From a checkpoint of a small transformer trained on Wikipedia.
Size: 9 layers, width 64, 2 heads of 32, MLP 256 squared ReLU, 0.705M parameters.
Architecture: RMSNorm before each block, embeddings untied during training, normalized queries and keys, capped logits.
Training: a variant of Muon for these matrices, 114M tokens, 13953 steps.
Each number is 128 + 32 x the weight over its row's rms, rounded and kept within 0 to 255. Layers, rows and columns count from 0. The size above them is the row's rms in percent of the matrix's.

# layer 2 MLP down (transposed), 256x64, rms 0.0845, rows 195-219, columns 0-63
size [130  89  85  93  90 110 120  92 105  96  99 111  87  95 108 103 114  89  96 110  98 104  88  86  98]
[[114 129 132 136 220  99 133 118 161  98 129  74 167 149  83 141 114 117 150 214 145 165 180 146 150 159 141 110 150 145 108 148 180 125 177 116 121 119 125 115 105 117 168 142 163  99 129 154 153 167 132  99 176 129 143  83  96 160  47 142 107  87 144 155]
 [128 153 154 199  97 140 114  48 207 160 142 138 158  75 125 134  85 157 141 129 106  95 147 137 128 139 163 142 152 159  91 108 118 137 137  95 102 127 131  99 111 154 156 134 110 140  43 103 137  99  58  61 119 144 123  85 117 127  93  93 127 101 115 161]
 [120 120  77 172 143 130 101  53 180 173  86 110  98 209  84 138  95 111 137 112 151 113 151  96 117 174 167 169 173 135 117 148 127 134 152 169 192 112 101 148 130  84 122 149 113 130 182 159 191 134 146 113 122 119 171  97  93 107 107 144 134 145  88 136]
 [166 134 148 126 105 192 153  67 125 181 157 134 107 207 143 146 126 141 183 162 130 132 158 116 183 140 165 156 116 108 137 171 128 102 120 140  82 152 153 101 114 137  84  56 142  82 118 152 131 101 149  92 127 184  81 149 130 177 123  70 109 106 113 124]
 [109  92 137 124 159 149  94 159 128 140 122 183 132 127 128 108  97 141 134 175 134 114 149 164 142  60 112 156  32 115  92 142 147  63  94  87 102 132 147 118 140 110  88 149 143 151 102 204 128 134 114 113 182  89 135 140  86 116  95 113 177  54 137 144]
 [150 146 120 148 196 134 136 168 137 191 165 129 107 132 132 122 103  81 122 109 144 138  96 191 146 125 153  41 101 232 104 156 126 187 138 124 129 108  89 160 104 184 126 125 111 114  95 116 183 103 140 153 133  98 130 168 135 148 130 112 165 140 100 114]
 [149 126 145 112 116 162 199  66  98 156 112 122 127 183 138 132 111  99 106 119 154 136 107 148 136  82 106 124 128 115 114 121 125 123 139 104 148 102 206 201 115  80  89  71 174 132 143 137 164  86  98 145 112 123  90  93  81  90 169 165  66 149 160  99]
 [ 80 154 101 189  93 160 115  35 141 137 119 130 114 114 159  80 160 130 136 104 168 140 137 149 116 147 106 116 191 154 134 136 173  98 142  80 174 157 105 166 170 112 131 119 121  98 158 147  82 153  76  56 154 106 149 176 130 129  93 115  90 134 118  93]
 [113  94  77 160 147  38 134 166  98 152 135 139 137 172  88  94 134 112  70 150 114 123  91 125 157 129  97 152 172 142 136  74 166 151 122 179 151 122  97 175 126 124 139 163 174 184 200 159 119 158  90 118 117 145  90 143 111 158  88 114 120  98 120  91]
 [153 169 166  27 115 149 147 146 102 144  86 134 115 171 166 119 112 170 110 104 150 115  93 118  85 107 110 138 145 110 198  81 121 117 149 109  72 110 135 124 107 138 152 137 177 204 158 168 133 139 134 173 137 145 114 107 109 113 114 134  92 138 136 210]
 [128 117 116  55 156 178 110  90  64 162 117 137 173 137 141 175 151 189  99  71 103 149 108  87 101  90 159 140 153 115 165 143 127 114 109  90 114 149 119 148 116 134  80 156 106 142 129 142 162 120 116 131  57  67 137 126 104 111 165 173 155 161 146  66]
 [ 97  96  99 166 113 128 174 137  80  94 118 135 118 117 130 110 152 120 128 164  24 126  89 111 112 117 113 168 130 193 143 159  81  86  97 129 162 114 141 174 160  99 132 149 125 102 128 133 128 187 100  74 139  93 113 191 135 125 193 165 135 158  93 147]
 [ 84 147  95  91  97 133 107 148  92  37 115 133 103 164 155  93 161 111  57 170  61 125 131  96 104 118  95 163  69 154  81 131 192 131 121 134 121 141 123  72 140 154 134 130  86 111 152 181 105 138 138 170 116 128 156 126 134 121 146 132  98 181  99 135]
 [150 125 120 157 159  98 156 138 122 150 136 145 151  44  85 179 124 146 199 124 133 112 165 114 115 129 140 200 118  78 174  89 163 177 139  99  90 143 116 131 108 124  76 136 108 106 161 140 164 102 104 188 139 152 167  78 109 153 113 136  82 143 184 122]
 [114 137 166 130  80 127 124 129 130 101 117  95 147 130 141 135 176  57 147 169  90 133 145 109  65  94 179 109 112  80 127  91 109 152 192 163 161 115 166 154  94  65 166 111 167 142 103 133 108 107 128 171 128 168  58 145 129 136  96 117  69  82 126 138]
 [128 137 134 135 149 150 112 104 103 136  78 123 175 123 155 114 114  93 119 126 126  69 103 109 162 160  83 170 112 138 166 148  75 131 105 121 117  91 156 179 123  82 107 142 184  88  98 177 120 149 150 147 131 175 174 187 153 115 209  62 110 144 110 175]
 [131 109  60 161 158  87 199 151 151  94 109 108 145 162 143 113 144 108 146 115 123  99 102 129 149 110  93 205 148  98 153 146 113  48 172 110 165 123 104 159 156 118  93 117 121 142 152 127 118 161 209 162 110 168 143 122 127 184  76 111 140 134 151 165]
 [162 159 114 112 108  81 135 118  34 157 137 108 157 139 101 191 120 201 122  82 173 103 146 134  94 130 122  68 113 108 189 194 205 144 145 143 127 154 100 135 135 110 121 149 121 122 120  93  99 138 135  81 136 128 132 155 153 161 113 114 147 126 171  92]
 [182 129  97  85  80 126 182 102 166 136 146 152 122 144  86  98 132 105 133 133  86 125 130 172 134 163 125 100 143 100 105 192 137 121 118 122 101 155 184 212 127 123  43 112 113 151  72 156 161  75 143 104  99  98 159 134 125 148  73 128 145 101 151 125]
 [170 138 129 150 146 130  87  89 104 140 154 141 101 107 109  86  59 153 126 121 106 105  73 150 104  85 136 165 161 176 103 121  98  71 134 103  92 162 127 131 115 108  97  90  99  87 171 132  94 161  91  64 131 122 133 140 137 171 126 120  59 178  67  90]
 [175 177 148 158  93 174  99 109 165 108 124 140 130 140 121 119 110 153 123 106 133 163 146 208 119 130  80  72 149 145 114 125  69 183 161 151 139 115 128 144 122 166 191 168  78 128 168 111 165 101 131 105 124 138 179 118 129 165 129  75  52 135 146 159]
 [177 116 166 200  71 127  96 102 165 172 184 159  70 124 107  83 189  99 144 147 130 119 146 144  92 145 122  56 160 111 154  83 122 121 156  95 185  94 102 155 145 127 121 147 133  95 158  73 155 140 131 135 147 131 142 161 104 164  99 144  77 129 135 141]
 [102 105  86  98 117 149 117 161 126 142 100 149  50 112  74 145 130 117 128 174  79 120 198 128 134 131 101 104 121 123 114 149 163 120 193  97 196 140  98 108 127 184 174 117  95 153 146  91 102 133 170 131 157 169 149 129 104 164 159 195 118  87  92 115]
 [166 171 143 154  90 113 186 111 128 106 181 145  75 112  83  80 149  78 142  86 137 157 105 128 136  91 139 116 157 142 159 136 138 112 123 179 151 126 103 165 170 146 102 116 100 109 167  79 127 137 103 164 104 136 135 128  76  90  76 148  78 219 133 102]
 [154 154 141 121 130 162  97 128 110 155 197  96 105 165 172 135 139 175 147  78 120 151 117 160 147 171 123 148 154 121 179 100 152  55 183 113 165 117  57  86 153 149  99 113 204 141 120 145 182  95 120 160 127 181 106 141 116 130 148 131 104 164 140 106]]
# layer 2 MLP up, 256x64, rms 0.0852, rows 196-219, columns 0-63
size [ 97  86  99  93  97 105  90 104 108  95 102 104  98 105 101 125  88  86 112  88 109  96  86  88]
[[112  73 102 105 162 103 157 127 124  82 132 154  90 100 117 148 160 115 117 117 213 101 178 161 108 133 100 121 159 185 115 178 134 187 142 166 132  83 102  89 119 131  89 156 164 102 122 128 128 131 189 112 130 158 173 111 180 127 155 112 130 119 138  45]
 [163 173 148  83 167 115 160 141  99  79 123 158 125  82 182  99 148 108 162 131  85 149 153 173 125  77 112 104 121 144 129 126 156 133  44  87 142 142 187 131 157 159 112 133 137 101  94  86  82 164 133  99  85 129  78 144 154 153 121 100  82  68 117 122]
 [112 158 135 107 188 137 150 167 122 130 101 110 124  80  81 151 147 115  87  64  87 215 122 136 133 141  91 155 156 163 109 106 107 134 117 126  99 146  63 191 108 161 154 162 103 141 100 130 129 143 112 180 140  89 122  80  58 134 113 149 116 139 135  72]
 [127  83 100 113  94 106 162  50 140  76 142  76 149 149 167 151 128  79 121 108 126 116 113  94 135 237 139 122 174 102 157 114 118 134 140 145  99 134 121 108  77 178 143 110 172 148 103  72 125 160 145 150 151 173 120 185 128 132 102 129 118 177 117 136]
 [132 147 157 143 102  99 161 137  92 129  85 148 163 176  89  55 151  86  29 130 130 121 114  93 118 110 123 143 128 135  66 103  79 133 123 111 181 164 135 107 121 158 115 176 127 121 123 145 129  99 104 119 161  96  69 123  91 159 134 169 111 204 122 127]
 [202 167 130 139 109 123 110 125 114 207 161  99 119 132  98  79 140 132 125 162 133 114 129 204 151  79 123 132  96 103 124 145 154 171 105 100 144  84 136  68 119 105  60  67 125  83  78 113 105 140 155  88 147 115  99 133 145 151 129 186 121 121 157 159]
 [114 144  74 160 192 108 108 154 129 116 159 153 149 106 123 131  38 123  94 154 105  88 143 167 133 152 126 156 124 165 142 164 102 114 121 178  77  69 102 121 145 121  66 114 136  71  77 131 127 137 198 151 149 171 116 124 163  90 154 164 102 140 132 101]
 [169 164 140  79 167  83 153 180  90  52 160 145  95 131 153 143 139 119 123 140 123 166 175 140  72 124 143 123 161 111 115 156 162 121 166 151 150 116 147 133 183 139 111 115 120 104  98 180 104 183 196  78 151  98 172 125  83 172 128 147 166 107 134 113]
 [113  80 126 175 134 112  85 149  94 155 100 150 104 157  99 113 139 133 134 102 121 157 138 160 168 105 152 116 169 141  59 151 141 130  94 132 166  74 117 113 169  94  75 124  87  41  91  91 109 135 147 120  76 112 164 152 135 155 135 100 136  77 109  52]
 [132 115 122 157 121  97 120  82 189 122 145 124 108 110 184 141 131  76 175 176 119 104  83 116  97 124  84 117 147 126  97  84  95 134 122 103 170 122  84 133 123 131 180 135  84  40 137 114  56 139 122  78 156 120 103 128 157 134 147  70  85  76 139 122]
 [110 177 186 172 157  93 106 168 149  63 140 128 107 161 163 134 163 125 116  63 189 155 146 107 120 110 106 179  90 111 105 184 108 184 133 162 120 142  84 116 153 107  80 108 108 130 108 116  89 151 109 146 148 129 187 139 122 164 104 151 100 148 113  68]
 [155 118 138 143 164 143 146 115 173 170 130  81 127  75 122 125  88 174 199  82 175 128 112 168 188 145 158 110 147 109 159 124 103 100 143 142 128 141 134 233 147  98 153 145 151 173 114  95 156 100  95 105 119 115 137 138 144 169 124 117 193  79 140 130]
 [117 139 122 115  94 117 110  91 151 116 132 143  90 202 164  84 129 115 107 183 120 144  92  71  92 128 103 146 129 128 104 128 141  92 116 142 152  95 139  85 140 153 185 109 146  87  64  67 129 111 120  77 121 129  48 170 139  98 178  95 159 145 129 181]
 [139  99 136  97 160 142 134 113 177 195 187 145 127 175 128 114 115 149 121 114 198 171 107 110 154 133  73 164 178 122 122 164 151 131  86 114 133  92 126 122 114 111  69 133 122 133 137 145 148 164 181 139 137 105 211 121 115 115 133 175 170 178 127  63]
 [ 78 114 141  88  54 159 164 154 116 121 106 152 148 102 157 170 119 157 121 161 149 182 183 137 138 107  81 117  91 142 194 133 115 162 105  78 126 167 136 109 121  71 159 126 144 135 152 112 117 124 136 130 222 119 100  95 110 192 126 150 169 132 163 140]
 [134 108 119 117 164 105 105 172  87 111 120 203  58  86  97  63 117 156 113 163  83 135 132 150 113  95 105 113  68 144  90 133 146 116  93 153 109 133 139 121 153 126 105 143 118 115 102 158  93 131 109  64  79 111  65 142 127  69 165  97 168 115  90 161]
 [ 89 151 193 118 138 156 129 143 177 106  69 138  89 108 136  80 136  93 114 152  43 154 107 117 131 134 157 131 162 138  89 127 130 149 126  72 111 118 158 109 131 146 165  85 166  73 133 162 107 123 134  94 120 129  76  86  79  69 175 102 124 147  86 168]
 [ 64 148 142 129 172 156 123 167 128 143  63 124 151  86 153 180 143 131 126 130 170 134 105  81  89 100 168 137 184 148 106  85 101 124 119 115 111  54 113  96  97 120 172 154 120 104 173 120  77 184 100 122 138 124 112 107 119  71 108 153 142 130 187 172]
 [115 130 102 104 124 124 137 158 147 130 182  93 124  84 103 181 118 136  93 153 114  97 180 147 132 147  78 128 100 109 148 143 169 109 103 152 119 149 112 157 117  70 128 149 104 176 121 179 139 150 142 196 179 151 130  54 112  40 122 159 172 119 182 116]
 [ 79 127 117 164 113 117 126  74  87 107 144 129  83 145  94  50 103 106  44 140  84 155 150 191 130 144 131 107 159 116 169 150  96  93  84 171 131 114 133 101 117 167 135 102 146 133  95  96 119  83 142 127 128 172 105 128 147 174 144 100 115 183  70 115]
 [ 73 122 158 130 166 138 166 138 136 159 116 175  82 120 110  99 157  77  97  88 110 139 103 129 186 138 189 185 125 158 116 154 109 122 133 194 117 149 170 140 145 124 134  87 114 154 102  98 102  72 102 182 162 147 135 110 153 119 158 168 122 164 144  46]
 [118 178 156 145 127 154 175 165 129  80 151 101 146 107 164 109  84  70 163  99  97 144  72 133  88  91 107  63 102 108 143 101 143 108  86  91 156 153 133 111 189  99 121  88 120 139 129 138 142  84 150 140  78  91  61 102 119 101 126  67 155 126 137 163]
 [137 158  96  77  89 151  89 103 114 111 143 139  88  81  97 150 105 139  69 208 100 102 122 157  72 112 103 163 110  93  40  96 133 107 177 151 138 156 132 184 135  77 170 166 121 115 116 151 127 158 166 135 127 153 133 115 160 104 123 110 160 151  89 132]
 [ 65 185  52  94  93 159 150 114 128 116 113 187 175  92 136 168 126 158  95  92 137 139 160  72 138 136 115  72 108 148 108 149 129 136 117 133 137 161 109 132 130 117 207 121 121  79 134  98 117 187  84 142 125  97 106 109  84 109  95  98  94 142 164 153]]